Weights of a small GPT-style language model, trained from scratch on English Wikipedia.
Architecture: biases, tied embeddings.
Training: a variant of Muon for these matrices, 6968 steps.
Each number is 128 + 24 x the weight over its row's rms, rounded and kept within 0 to 255. Layers, rows and columns count from 0. The size above them is the row's rms in percent of the matrix's.

# layer 2 MLP down (transposed), 3072x768, rms 0.0972, rows 2576-2602, columns 0-127
size [105  96  98  92 104 102  92  92 105 103 103  98 104 102  95 100  93 101  98 102  97  99  94 114 102  96 112]
[[136 127 101  96 127  98 146 149  96  95 125 125 145 163 127 105 108 101 142 137 102 159 167  85 119 110 134 126  66 143 148 137 103 134 136 151 103 136 109 131 132 104 154 166 148 142 116 120  98 100  80  96 172 126 133 146 146 159 129 111 133 184 125 147  92 143 129 133 113 167 138 173 172 140 108 127 128  91 132 148  89 117 144 129 114 124 159  81  71  81 167 146 125 129 117 112 131 135  90 153 190 164 170 111 140 126 156 117  97 110 140 156 113 131 111 121 127 117 171 130 146 125 104 134 160 140 121 170]
 [ 94 123 100 171 108 135 157 141  96 108 101 127 141 130 132 132 101 124 172 106  82 120 116 130 140 128 103 159 144 130 127 125 108 135 177  74 128 138 136 145 156  84 140 134 134 142 177 174 133 147 150 125 150 126 128 133 132 156 162 160 138 137 115 130 150 149 129 140 117 149 110 157 103  85 114 124 146 145 154 171 121 122 118  99 178 152 127 125 139 105  74 134 156 108 198 137 151 105 132 125 121 151  59 105 145 121 117 148 141 143 124 139 100 107 134 121 111 121 140 137 189 128 138 129  94 119 162 165]
 [106 136 159 139 100 160 127 176 109 108 119 121 121 153 155 160 132 120 155 103 109 116 101 108 142 105 163 148  70 138 122 137 112 143  86 100 127 118  96  95 160 143 148 147  85 134 128 115 164 130 140 104 158 116 114 151 135 115 107 143 140 132 126  96  93 165 161  99 152 115 122 117 142 102 115 137 114 134 111 142 152 107 132 134 124 111 147 107 111  77 142  89 126 132 152 159 132 186 138 160 139 155 134 160 164 150 110 112 127 124 133  97 152 144 107 143 167 170  97 128 139 134 120 135 120 107 102 135]
 [132 137  63 121 145 122 124 130 125 169 132 107 130 128 147  92 104 171 149 171 126 104 150 127 128 126 116 134 164 138 106 115 104 117 130  96 129 111 164 141 135 137  96 107 145 130 127 123 114 158 138 167 105 146 130  92 151 127 148 102 126 167 118 134  77 105  99 184 119 139 115 136 130 136 143  63 121 128  92 146 139  97 122  94 133 117 114 114 147 115 118 165 133 104 141 137 102  97 127 144 149 145 152 136 155 119 108  98  82 122 123 135 142 118 118 161 123 101  99 162 144 138 162 125 159 111 117 120]
 [102 186 132 120 138 107  98 130 120 147 156 154 183 149 168 120 143 114  85  95 124 136 153 182 157 111 169 123  97  87 123 134 122 135 166  93 120 157 116 152 116 118 130 121  99  95 127 151 131 133 104  99  79 141 128 185 153 132  88 134 142 101 158 105 141 142 101 111  83 151 157 145  94  99 117 122 144 136 140 120 168 153 111  92 111 105  89 135  88  83 133 127 142 131 150  75 112  74 139 189 136  87 117 111 153 129 103 157 133 160 132  92 167 108 156 170 113  69 153 115 149 149 150 147 128  90 137 146]
 [158 140 134 106 125  83 106 180 121 117 121 138 115 122 138 112 116 153  92 123 118 177 102  93 118 115  98 132 134 127 108 129 171 156 157 103 139 168 160 164 116  96 126 125 142 109 141 126 135 126 133 131 150 117 163  94 123 120 141 148 115 141 139 118 128 156 160 113 133 137 142 180 123 124 148 127  93 116 172 126 141 156 135 121 142 148 125 107 104 141 151 154 126 142 127  97 154 146 132 149 131 133 135 133 135 114 173 145  92 148  83 119  95 100 145 137 144 140 131 133 103 121  72 123 117 162 168 146]
 [100 196 123 176 120 163  93 153 168 127 103 149  85 110 115  78 137 122 152 107 126 169 160 145 114 137  68  81  98 118  95 130 138 122 125 122 119 103 152 119 139 133  83 125 120 127 132  95 166 127 154 145 142 149 114 173 108 134  91 138 112 124 115  98 112 110 102 112 131 137 130  97  99  94 137  99 112 107 136 130  83 154 145 165 115 155 152 118 124 119 123  99 153 124 127 124  91 135 140 123  98 131 126 177  63 175 117 114 148 121 123  92 124 172 141 134  82 117 128 109 171 129  97 112 118  87 142 101]
 [117 135 149 100 107 123 103 171 127 146 150 124  95 131 150 121  82  80 140 156 115 155 144 111 151 141 139 166 138 155 111 144 153 111 148 141 122 128 143 161 165 120 147  74 103 126  70 135 130 130 147 128 119 106 157 130 169 128 140  81  83  94 123 108 176 113 100 160 136 130 118 135 124 178  83 101 145 159 184  87 155 109 129 136 179 100 142  81 144 133 158 134 106 134  95 125 141 141 176 120 153 125  93 150 133 141 128 108  99  61 166 105 118 109  89 121 118 126 100 134 147 124 100 162 125 123 117  99]
 [122 126  96 105 123 133 147  89  93 149 125 176 126  89 106 107 175 166 135 115 119 119 143 135 118  93 123 140 129 110 111 112  63 107 121  97 104 163 163 111 141 114 117 146 142 121 125 129 142 106 126 131  91 118 167 133 182 115 102 157 110 148 117  58 105 149 136 132 107 164 163 142 136 171 137 179 101 139  64 176 130 130 101 137 127 156 111 165 114 104 174 115 152 130  97 143 139 163 109 116 189 164 112 117 129 156 151 134 118 114 175 146 115 102 130 104  98  99 109 134 149 136  87 152 147 101 127 141]
 [124 127 139 143 146 127 128 129 152 129 129  89 137 116 161 147 102  89 118 148 157 118  98 133 150 101 133 166 142 106  94 131  76 126 129 139 141 132 125 169 127  87 115 170 113 135 151 149 135  99 117 149 131 122 108 114 132 104  98 112 111 110 108  95 151 119  82 141 115 137 161 128 147 120 174 179 127 129 154 114 127 144 104  86 127 140 123 125 153 111 125 166 136  92  98 141 129  99 130  96 132 116 111 120 147 124 161 136 102 146 152 128 125 115 126  97 139 148 100 134 150 105  97  99 100 126 103 116]
 [102 108  91 140 119  78 139 102 138 111 156 146 126 137  98 141 169 162 144 112 140  82 138 146 181 159 122 136 119 114  94 117 114 115 122 112 177 101 158 136 108 145 158 151 110 155 139 123 141 135 122 109 183 152 125 156 116 166  91  86 135 140 150 142 115 102 131 110 139 116 124  98 136 138 150 127 142 121 108 141 116 144 142 135  82 118 138 106 111 134 114 105 121 134 143 113  85 108 188 131 143 153 118 124 102 160  87 119 158 142  83 141 133 116 114 140 115 120 129 109 125 130 112 160 136 103 107 136]
 [135  78 148 130 137 127 104 140 135 154 118  91 157 134 120  81 110  84 129 109 127  76 126 106 116 133 134 139 165 114 136 175 126 152 139 125 131 111 129 117 142 138 160 140 144  96  96 112 133 163 137 152 112 156 133 107 187 133 108 116 133 145 157 106 120 145 105 102 100 123 146  84 130 135 158 150 155 112 114 151  77 146 145 158 133 101 107 140 151 112 105 129 172 119 111 105  92 144 146 116 133 126 150 135 130 123 130 128 116 167 133 106 114 130 142 106  80 164  98 139 131 138 102 148 108  80 157 145]
 [146 160 102 131 128 156 155 118 125 142 135 127 107 143 126 124 169 148 115 145 115 120 127 109 155  92 155 108 137  67 116 156 176 145  92  89 159 146 146 153 113 110 127  93 157 128 145  90 156  99 106 108 125 113 132 161 133  97 124 130  75 155 128 110 156 134 157 172 148 135 152 167 134 135  91 144 131 154 123 127 126  99 135 128 135 114 156 116 102 153 133 129  58 138 106 124 123  94 123 161 147 139 112 136 190 151 139 118 122 155 164 113 141 134  98 111 135  88 135 126 115 127 131  89 120  96 104 113]
 [109 118 121 156  90 150 125 164 140 172 144 130 125 119 139 134 147 102 137 109 125 133 102 139 143 134 121 115 119 112  91 139 142  85  89 107 155  95 105 144 148 114 143 108 125 116 148 135 185 115 145 164 150 127  88 134 126 145 121 128 119 130 102 138 135 108 124 135  98 122 139 111 157 119 137  74 145 120 157 103 146 136  97 133 120 147 135  85 138  85  79 105 144 113 135 142 119 182 107 158 115 129  84 148 150 146 161 130 143 126 105 155 173 106 104 117 133 149 109 133 142 107 139 186 144 128 127 126]
 [106 138 125 123 106 147 125 131 108 139 159 129 167 143 166 109 123 121 114 148 141  91 155  81  92  64 113 151 124 103 120 173 125 146 169  95 175 126 124 124  99 150 126 108 165 162 170 126 103 167 106 124 169 126 112 102 115 126 128 107 138  93 128  91 148 115 127 168 127 119 125 152 110 150  92 136 126 112 120 151 104 124 148 150 165 116  60 153 146  90 155 121  69 132 111 163 148 148  98  98 124  67 174 118 138 103 129 135 181 114 190 131 134 136 105 138 115 111 167 106 114  93 119 168 162 131 158 147]
 [104 160 117 134 122 168 107 149 110 101 121  79 105 113 187 125 154 147 116 123 139 163 149 135 103 146 120 124 183 133 109 122 129 144 131 166  82 123 121 119 109 135 125 139 128 173 130  84  96 170  95  92 111 168 153 102 117 114 104 148 125 120 126 146 103  88 138 109 130 179 137  99 141 120 130 108 110 126 118 105 113 153 132 128  99 162 126  97 101 151  77 126 131 108 115 171 135 168 134 164 115 163 174 144 130 109 137 107 140 104 148 122 104 129 117 132 146 144 148 158 139 110  64 105 164 118 147 158]
 [104 150 144  88 107 135 101 125 104 154  87  81 113  93 111  75 112 131 147 101 142 109 105 140 161 141 153 109 144 121 141 147 157 174  99 145 165 148 155 159 144 135 100  90 129 110 115 113 139 144 129 136 192  96 120 140 136 113 139 139  86  91 136 130 130 156  94 159 172 152 100 101 109 133 127 107 136 137  97 154 136 111 141 144 144 157  98 121 141 103 130 116 168 107 114 126 148 165 111 117 150 109 128 108 166 112 128 102 115 146 145 128 126 134 104  83 131  98  90 142 151 134 114 139 121 116 127 126]
 [112  83 166 157 103 138 148 176 130 158 172 130 132 121 144 121 104 107 137 122 150  69 109 149 136 142 149  84 147 152 128 128 169 126 118 111  71 144 139 159 142 134 128 143 141  84 151 178 127 157 134 143 135 119 110 122 119 127 134 116 132 108 172 143 108 120 182 136 165 157 156  97 141  86  78 133 143  98 135 125 137 109  69 130 131 148 135 145 117 117 159 135 130 138 107 121 143 121 146 126 121  78 121 132 170 120 135 193 125 126 124 119 111 112 123 113 151 119 107 117 109 158 104 147 133 132 147 130]
 [179 113 167 132 120  98 131 106 134 112 127 144 133 142 119 117 113 147 141 111 119 120 149 131 105 104 161 135 157 155 140 124 149 159 146 121 182  90 134 124 120 139 133 153 150 137 141 120 102 170 149 138 120 109 123 153  97 130 139 114 152 137  95 144 127 132 137 138 163 129 102  81 129 150 121 150 150 138 101 152  84  93 135 132  92 164 121 158 114 137 144 139 122 131 110 131  94 183 100 122 169 123 133 119 156 100 132 156  82 175  55 104 153  88 127  88 127 131  98 126 136 169 145 149  87 103 128 142]
 [114  91 169 159 159 174 129 141 135 113 166 118 134 157 138 157 124 133 133  92  95 110 149 136  82 122  89 117 110 104 154 152 143 116 135 115 119 146 154  94 119 177 116 118 139 107 164 171 142 132 124 101 116 142 101 116 119  92 133 120 172 111 139 129 127 131 159 108 139 132 115 143 134  92  92 148 117 145 135 138 180 150 108 147 197  85  91 103 142 169 135 100 153 116 116 149 109 120 165 135 112  82 117 141 113 131 124 167 133 138 145 134 113 127 148 147 148  94  99 160 117 142 118  92 146 119 104 123]
 [125 138  98 119 112 106 112 128 121 125 130 127  88 119  88  94 162 158 119 112 102 124 181 117 196 127 126 131 115 110 140 174 138  93  98 158 126  75 150 118 175 136 148 102  73 141 114 175 159 119 111  93  81 175 159  98 120 155 157  95 108 126 148 131 122 107 116 110 152 131 149 152 141 117 160 120 159 118 169 146 114 110 124 115 154 136 140 157 149 155 165 150 131 126 117 135 143  91  91 155 160 116 135 117 130 133 119  95 106 143 149 114 106 104 150  93 116 164  99 138  89 114  79 134 132 116 132 155]
 [136  90 167 135 147 131 108 135 143 125 149 149  99 148 119 155 132 123 126 122 152 165 117 144 144 126 107 103 109 113 125 100  81 118 171 108 157 123  96 111 140 124 175  89 101 169 154  86 148 142 119 139  67 119 109 122 132 163 121 128 141  94 119 102 148 126 137 110  71 184 136  93 121 108 119 123 161 160 115 164 132 138  90 119 101  95 100 142 117 114 112 121 127 131 114 155 144 103  94 152 159  46 151  84 139 136  98 140 120 141 150 111 158 196  93 117 104  99 131 154 151 152 111 181 116 109 121 158]
 [115 110 136 111 150 124  53 129 154 117 137 117 133 152 124 118 135 133 146 135 158 144 131 152 187 153 127 111 122 122 132  79 123 135  83 124 201 167 109 132 166 113 104 139 144 164 144  98 110 128 130 112 130 109 165 104 129 135 124 182 160 116 142 107 118 125 138  82 103 110 172 109  97 124 173  93 110  96 133 129 105 143 152 108 111 150 118 128 129  99 105 120  96 156 149 151 134 165 141 158 129 108 112 130 139 155 128 172 138 160 132 151 119  96 132 161 138 111  92 153 128 151 163 140 158 145 129 135]
 [153 130  82 110 121  90  91 119 154 126 115  94 150 114 124 127 159 127 198 109 143 144 165 106 140 149 143 118 130 147 108 133 165 149 121 115 119 153 163 149 181 177 146 163  68 164  97 147 149 157 111 116 120 110 119 135 126 102 184 121 161 145 179 128 112 119 127  82  85 163 104 151 118 113 114 140  82 111 114 123 132 106 129 115 150 162 107 104 146 124 130  92 135 112 161 158 127  75 147 105 138 176 107 131 203  90 133 142  98 139 136 164 118 114 106 155 144 132 145 108 108 134 157 130 133 113 119 138]
 [120 114 127 123 132 154 136 122 122 108  88 117 134 153 113 117 143 110 105 140 138 190 148 109  92 143  82 120 123 154 145 153 117 121 116 137 113 112 155 126 118  90 118 107 135  91 178 117 100 103 141 105  98 105 147 138 151 109 155 131 122 146 120 117 105 143 125 143 112 135 131 154 140 153 192 112 166 141 119  93 150 104  83 133 166 117 168 127 136 136  89 146 139 190  97 112 140 136  82 125  99 101 140 146 122 145 105 143 164 101 143 150 125 117 120 154 120 133 134 125 115 134 148 153 100 136  73 114]
 [130 135 151  85 118 176 122 175 111 166 113 128  77 111 123 121 105  86 145  98 128  93 111 134 131 127 128  98 149 162  99 105 133 137 171  96 136 118 142 147 167 144 135 134 123  95 117 118 123 190  97 134 140 146 148 129 139 157 109 131 166 117 101 101 141 132  97 147  93 133 136 167  88  96  92  86 146 124 119 140 138 109 103 144 106 128 113 132  96 121 129 113 119 122 114 117 174 184 106 131 139 125 137 157 131 135 134 149 138 132 139 114 113 168 114 127 139 136 128 180 135 145 106 143 117 117 123 127]
 [125 175 125 164 113 133 128 108 123 138 115  81 134 133 109 118 113 118 178 140 117 114  65 120 147 112 114 110 117 167 112  87 141 130 118  86 111 190 138 113 118  80 122 155 181 171 155 154  95 144 125 141 109 149 111 136 104 140  87 125 114 109 122 129 129 127 102 149  87 122 136 113 117 158 104 111 124 129 119 113 101  94 147 150 171 131 125 111 103 112 154 185 105 157 142 179 148 123 160 120 136 129 138 136 139 110 146 128 144 157 109  99 122 112 121 108 116 153 193 109 173 152 115 115 150  80 154 109]]
# layer 2 MLP up, 3072x768, rms 0.0728, rows 2577-2603, columns 0-127
size [ 98  92  97 100  99  94  98 104 102 102 100 101 102  94 102  92 102  99 100  99  98  92 112 100  95 109  99]
[[150  94 115 105 134 140 105 101 150 160 135 130 148 145 139 153 120 129 144 112 105 112  93 118 175 125 142  97 150 124 121 148  88 121 125 154 146 124  85 111  82 130  77 150 121 134 131 117 126 119  93 124 144 143  95 103 152 112 128 146 123 135 128 127 150 117 123 164 138 210 150  95 158 100 124 151 124 137 108 125 122 112 122 148 162 136 146 145 124 145 144 123 110 119 139 144 147  84  89 115 110 120 171 150 111 119 144 107 116  98 146 136 179 103 189 130 126 125 124 124 138 139 123 136 115 120 127  90]
 [114 162 175 137 112 118 114 140 151 101 136 132 124 119 166 158 134 133 116 131 123 144 149 118 102 122 170 154 154 125 130  86 113 151 138 107 159 131 110 138 148 138 170 147 141  92 141  80  97 107 147  98  84 158 120 113 102 167 151 132 120 114 131  97 131 131 135 122 181 122 129 140 171  81 151 126 133 144 173 107 151 145 103  88 147 122 165 168 104 126 146 151 108 116  40 103 140 147 152 102 126  97 125  99 119 104 124  75  74 131 155 127 106 120 109 113 153  90 147 127 186 133 109 180  88 151 153 132]
 [123 165 106 100 148 171 170 122  90 121 182 105 129 137 148 142 145 129 121 147 129 147 116 109 112 140 121 154 149 183  96 161 123 148 127 144  90 154 152  98 110 137 112 142 132 141 125 115 123 131 200 140 117 120 170 120 132 140 139 109 143 137 173 137 163 122 115 170 117 119 133  91 123 166 125 133 106  76 140 142 119 166 144 125 107 167 165 122 131 127 132 153 122  97  82 152 125 119 158 150 123  97 108  77 111 162 134 118  81  92 167 172 147 119 131 120 114 101 142 153 131 141 168 149 165  95 151 142]
 [125 135 142 144 120 170 158 138  83 133 118 152 109 158 135 173 159  66 157 126  96 120 127 139 120 108 115 109 146 143  93 107 152 139 108 181 138 103 139 121 117 129 164 104 111 113 117  97 113 121 139 127 141 115 183 124 119 117  86 107 146  69 123 138 142 145 160 169 144 118 138 160 153 121 143 135 142 116  84  99 146  92 105 131 150 144 130 123 114  98 157 121 148 132 155 135 123 164  95 116  86 134  72 162 119  66 136 135 173 161 140 131 102  96 133  83 118 142 104  95 149 106 127  77 126 128 158 102]
 [111 123 120 129 112 124 146  95 140 122 150 131 100 147  91 128 177 129 131 137 116  94 106 131  92 149 134 117 122 106 140 122  90 126 168 113 135 143 142 102 102 143 126 121 140 134 132  99 151 107  86 136 151 129 137 132 172 162 167 158 104 172 132 126  94 134 128 115 105 137 168 135 121 174 129 159 129 100 120  77 117 143  96 111 124 104 139 132 146 109 139 110 138 129 156 120 126 114 135  70 102 115 130 126 116 146 152 114  72 109  91 126 130 152 142 122 142 141 136  86 136 155 111 136 105 119 144 136]
 [143 132 156 126 106 131 163 139 118 149 110 132 141 138 147 154 117 130 156 129  96  98 128 123 143 119 124 142 126 122 115 105 167 134 139 139 101 141 100 158  85 109 149  79 135 131 126 103 117 139 155 148 167 133 132 103 134 113 162 148 104 129 100 130 103 154 102 142 163 100 100 134 110 138 139 131 170  73 135 165 140 155 125 135 162 137 101 125 147 113 122 144 142 124 107 136 106 143  89 178 143  88  93  98 123 121 159 123  92 130 146 123 126 120  95 110 154 170 120 149 112 151 133 139 119 143 106 164]
 [138 135 121  97 147 147 127 166 156 134 137 129 130 126 107 133 133 178 111 131 127 125 124 146 131 121  95  64 166 148 145 131 124 144 147 142 134  93 140 115 168 136 146  89 107 145 143  87 149 129 127 113 119  81  93 137 147 127 132 116 129 126 146 144  86 129 132 119 138 160 152 128 156  98 116 142 101 146 109 115 162 100 100 108 140 122 119 169 135 140  97 121 121 167 141 136 112 132  76  90 134 107 149 114 150 174 107 145 141 180 109 160 139 136 124 121 135 160 113 130  89 109 160 145 153 141 109 102]
 [105  78 163 115 153 132 154 132 112 126 160 187 109 128 117  94 117 177 180 104 126 132 110  84 156 124  87 129 115 114  97 185 138  92 105 108 136 145 115 149 179 103  81 134 122 119  97 152 125 132 129  92 101 140 159  96 161 118 128 124 113 146 111 172 131 124 130 158 170 103 105 128 158 138 176 124 141 143 130 156  80  90  85 133 112 158 107 119 112 111 149 151 135 127 117 133 141 129 141 155 143 138 136 134 133 157 149 142  95  99 132 150 108 104 112 129 108 117  92 156 120 153 195 112 122 106 117  73]
 [135 125 149 166 173 141 169 154 120 105 116 126 120  97  95 140 173  94 132 111 114 128 112 134 126 121 154 154 117 123 111 141 113 170  93 119 111 144  81 122 100  87 148 162 112 108 191 163 138  84  93 128 147 111 159 114 167 106 130  91 157 125 141 141 132 140 121 131 105 119 146 117 133 110 123 143 115  68 148 129 130 129 144  91 109 113 137  97 135 140 125 106 152 148 132  98 156 147 106 121 134  98  87 126 124 118  82 109 149 134  90 141 122 131 146 126 173 139  97 123 131 101 145 113 106  79  82  81]
 [107 116 119 148 150 125 134 104 145 101  92 163 161 145 134 150 114 128 110 106 167 108  91 101  82 118  88 130 142 119 104 171 137 156 109 126 130 152  90 160 123 187  92  94 141 165 158  99 139 129 141 102 120 132 138 155  91 125 107 117 104 133  78 113 142 147 144 141  84 175 126 113 103 132 132  92 124 136 148 110 174 114 164  97 109  97 114 104 166 143 141  72 128 132 157 157 142 112 112 126 107 115 146 151 175  90 117 112  79  79 125 132  90 131 107 144 116 119 134 114 110 100 152 124 157 108 126 157]
 [103 128 167 138  79 120  92  94 145 137 142 121 111 121 119 165 132  77 113 146 107 101 122 169  92 147 121  69 151 160 148 127 125 117 149 116 112 129 141 153 110 135 116 137 135 114 122  91 139 142 132 118 160 149 100 108 123 115 152 133 103 135 138 147 139 143 133 108 132 147 144 114 146 135 141 124 104 134 120  99 133 124 198 108 151  72 139 134  97 122 139 119 161 159  98 104 164 119 136 112  97 109 112 122 133 134 141 174 126 119 136 108  65 146 137 108 159 129 163 138 121 132 132 119  93 132  86 154]
 [ 93 109 123 134  77 115 105 153 108 125  77 132 154 108 140  85 123 140 134  98 128 102  92 150 104 153 114 152 163 127 135 104 143 127 152 137 118 101 123 155 130 125 104 106 137 165 100 110 105 109 102 183 109 126 121 158 136  97 150 188 168 180 135 116 104 141 113 137 158 173 118 107 120 117 111 139 147 149 111 127 140 140 154 134 182 114  96 143  84 114  93  95 166 207 136 112 119 131 121 104 126 138 111 124 120 172 148 167 120 152 137 128 142  93 142 148 159 228 102 152 114  98 136 121 135 151 140 108]
 [132  90  49 130 150 132 156 129 128 118 142 151 109 128 116 140 124  88 116 127 121 129 187 152  77 121 121 103 169 143 150 124 121 115 118 117  92 107 129 119 144 157  70 161 140 140 141 129 135 155 106  50 116  91 123 107 160 150 127 126 127 144  90 102 120 148 133 122 107 123 120 114 111 179 127 136 145  91 163 130 118 142 112 117 174 165 134 116 140 168 138 130  72 128 140  98 117 125 132 138 167 100 160 139 111 165 138 113 129 136  67 124 137 121 106 163 106 134  93 114  79 102 152 138 136 137 153 133]
 [ 95  74 116 150 162  69 166 117 124 128  97 129  86 122 135 137  78 170 148 151 125 109 100 119 141 166 115 131 119 105 116 118 134 117 131 148 155 166 108 136 122 110 142 112 146 146 136 159 146 114 140 117 114 113 133 144 125 148 149 129 139 130 168 134 109 140 162 145  89 125 102  93 164 132  79 113 121 116 150 102 179 184 122 106 133 168 158 132 119 118 184 150 141  98 168 118 166 164 133 124 148 119 119 174 108 152 134 104 128 100 120 129 140 126 126 115 108 110 102 126 164 159 105 153 155 166 115  89]
 [ 98 116 164 164 124 154 131 111 136 119 145  88 130  98 144 135 123 155 200 131 145 170  97  98 138 149 109 109 129 139 185 128 120 120 166 150 118 123 132 109 128 102 154 162 171 164 147 130 103 129 117 180 115 160 132 148 180 129 120 107 150 132  93 135 130 128 149 129  82 138 157  80 134 127 123 160 165 133 176 122 104 146 138  83 129 143  78 131 131 114 106 133 111 118 146 166 128 110 151 128 136 129 139  97  99 136 144 120 139  70 149 129 152 156  99 142 113 136 132 101 103 135 137 104 159 104 121 161]
 [159 118 160 117 159 127 132 130 132 153 131 102 142 103 157 104  89 134  98 136 153 141  94 142 121 109 189 107 111 181 151  74 122 120 127 117 133 120 130 168 105 122 118 119 109 136 107 147  96  85 142 153  78 113 103 151 169 141 176 164 135 132 150 126  84 143 132  99 100 136 140 137 128 106 134 108 150 118 154 132 186 149 144 110 100 165 170 157  84 103  99 107 138 142 150  86  82 113 161 126 147 120  99 146 126 157 138 122 133 110 144 151 146 111 152 118 170  89 124 104 153 139 144 109 124 112 118 143]
 [107 105 157 100 135 137 122  70 160 123  97 115 128 171 113 149 104 102 147  99 114 109 114 102 105 111 125 179 102 111 148 164 120  96 111 119 161 116  91  46 135 140 141 101 164 165 152 111 128 138 137 103 141 133  77 125 151 111  91 111 105  77 148 112 146 122 127 144 162 135 195 144 100 121 102  85 140 121 115 139 111 116 116 137  83 112 149 114 153 121 125 133  95 128 204  95 129 117  94 122 123 115 101 168 101 113 132  99 149 112 148 129 133  95 134 129 110 139 116  95 135 154 157 101 152 169 136  81]
 [135 110 123 167 120 135 108 139 118 124 108 154  98  95 119 112 161 144 132 139 135 154 118 131 110 127  97 147 117 104 116 120  87 139 134 116 152 138 116 122 118 126 156 171 145 132 112  97 142 123 121 145 135  85 138 134 145 107 135 109 134 114 119 157 180 130 105 152 151 129 154 109 178 135 123 102  94 135  81 159  66  82 142 125 130  88 160 139 134 114 109 128  95  82 126 122 181 161 128  90 139 137 168 128 109 130  80 100 135 113 142 128 120 163 148 115 111 103 107 156 113 132  92 105 122 111 103 160]
 [164 161 105 142 149 107 148 132 139 106 119 151 100 140 124 112  99 109  98  93 135 137 141 128 114 129 122 147 138  87 146 165 137  88 117 165 156 121 128 106  76 112 132 154 164 116 125 154 114 118 123 128 127 122 138  92 154 155 117 136 123  94 143 133 123 109 144 104 163 169 160 118 110 156 147 107 155 139 111 120 130 123 117 119 105 120 131 123 150 117 130 136 110 141 115 135 159 176 123 112 121 108 145 124 202 151 126 118 123 112 137 158 109 123 155  99 150 105 104 146 141 101 127 109 112 109 118 168]
 [108 118 126 102 114 152 107 124 135 139 111 153 148 152 101 126  88 157 131  75 122 133 131 116 104 116 125 159 114 109 123 107 140  87 152 143  94  80 129 105  69 124 115 100 130 115 116  78  74 104 148 146 124 135 164 134  99 128 101 103 140 114 103 131 157 133 160 128  91 149 103 126 135 134 157 117 107 133 162 103 125 183 107 134 173 125 130 128 142 109 125 121 174  78 120 120 148 140 143 148 168 139 125 115 127 134 135 113 107 113 141 126 141 121 103  79 123 119  99 138 132 133 142 109 137 137 126 153]
 [156 113 147 116 122 126 145 134 170 136 171 130 122 168 119 109 133 104 116 139 119  87 129 130 136 146 133 130 121 110 148 116 115 136 116 138  97 169 119 123 141 130 148 159 124 112  89 124 176 125 159 119 129 131 111  98 142 110 150 132 155  94 106 165 126 149 122  82 170 159 123 110 128 108 153 109 178 128 142  93 179 126 159 180 122 152 148  76  80 106  99 110 117 140  92 135  94 135 119 132 131 120 114 147 121 158 149  73 102  54 123 138 130 101 146 124 112 137 123 133 166 135 135 143 211 146 103  88]
 [151 151 123 118 169  82 123 132 147 161 119 130 110 144 146 144  94 127 158 127 133 120 101 123 128 184 135 148 140  90 104  93 143  95 161 125 148  92  88 125 136 112  86 133 188 101 123  76 130 127  79  75 153 102 141 117 151 130  81 155 124 122 150 107 129 129 113 144 105  94 104 138 106 119 191 132 128 134 158 130 124 150 138 135 132 153 154 104  97 143 146 119 116 122 128 130 130 146 141  87 139 109 154  83 136 136  96 124 134 158 143 136 146 136  97 149 104 133 173 117  92 102 177 152 150 155  91 151]
 [122 138 130 123 120 113 125 134 138 115 108 150 162 113 118 117 135 134 143 136 114 106 127 152 145 138  91 118 149 178 121 105 130 105 122 151 131 137 146 163 101 115 139 143  94 126  81 109 137 125 138 134 133 173 120 122 134  97 123 128 147 172  96 105  82 106 151 114 131 155 136 161 112 103 133 138 150 109 151 145 132 190 108 157 169 135 132 181 170 142 126 124 151 162 106 123 136 151 120 131 148 162  81 102 140 105 145 107 142 158 131 137 134 122  99 148 150 144 114  90 127 166 132  92 103 142 123 137]
 [124 125 129 148  95 131 131 107 130 131 183 134 130  98 123  94 115 178 118 127 131 116 128  96 148 138 157 115 100 126 127  77 160 161 165  66  59 126 155 120 128 126 107 108 126 143 154 142  91 125  95 148 121 160 159 114  95 147 110 123 142 136 121 120 122 136 133 104 177 125 102 136  99 167 161 146 122  90 122 138 152 140 135 129 157 114 116 151 151 108 117 137 138 112 103 118 118 126 169 131 186 100 119 138 116 146 137 125  95 175 163 123 114 113 133  87 138 155  92 171 114 151 138 139 125 130  89  86]
 [128  73 128 144  99 159  89 110 132 116 137 106 113 152 144  93 136 121 129 159 106  79 100 106 161  97 126 114 136 172 143 136 150 127 149 154 164 118 120 121 153 127 106  84 125 141 111 137  96 117  91  81 111 138 152 150 127 109  98 150 112 151  99 152 115 135 171 171 141 137 119 131 128 102 159 137 173 117 102 126 133 132 143  73 152 132 147 101 151 180 114 121 115 141 147 155 173 145 138 150 131 161 119 120 115 146  53  89 121 149 126 145 129 102 121 133  62 102 127 127 160 157 136 119 100 116 143  87]
 [116  88 164 178 140 140 128 118  78 123 134 118 122 137 106 138 113 128 124 114 138 121 122 121 143 125 109 115 145 186 141 120 132 132 121 147 115 195 115 167 114  85 138 143 149 105 181 154  88  93 129 131 122  91 138 120 141 112 152 110 148 137  82 110 112 151  84 213 114  66 118 114  90 108 149 126 155 153 116  68 131 119  90 146 114 135 127 123 103 140  56 126 121 142 144 109 144 111 111 120 130  97 118 205  95 101 119 129 117 176 158 101 133 143 116 134 132 175 144 109 130 134  90 118  95 114 144 117]
 [ 79 134 133 115 135 135 174 129  89 124 152 128 148 148 138 106 162 139 130 142 103 126  95 134 135 125 128 178 155 126 118 112 135 116 123 123 142  98 118 122 144 151  89 136 116 129 117 100 131 107 159 157  79 164 156 135 118  99 129 196 161 132 177 125 117 139 120 143 144 124 119  99 134 106  89 141  90 112 159 133 155 150 175 119 129 145 120 115 110 140  87 111 107 119 141 158 101 154 134 122 111 131  90 159 135 124 140 180 103 139 133 126 116 166 118  99 120 131 118 142 157 145  88 146  90  99 129 143]]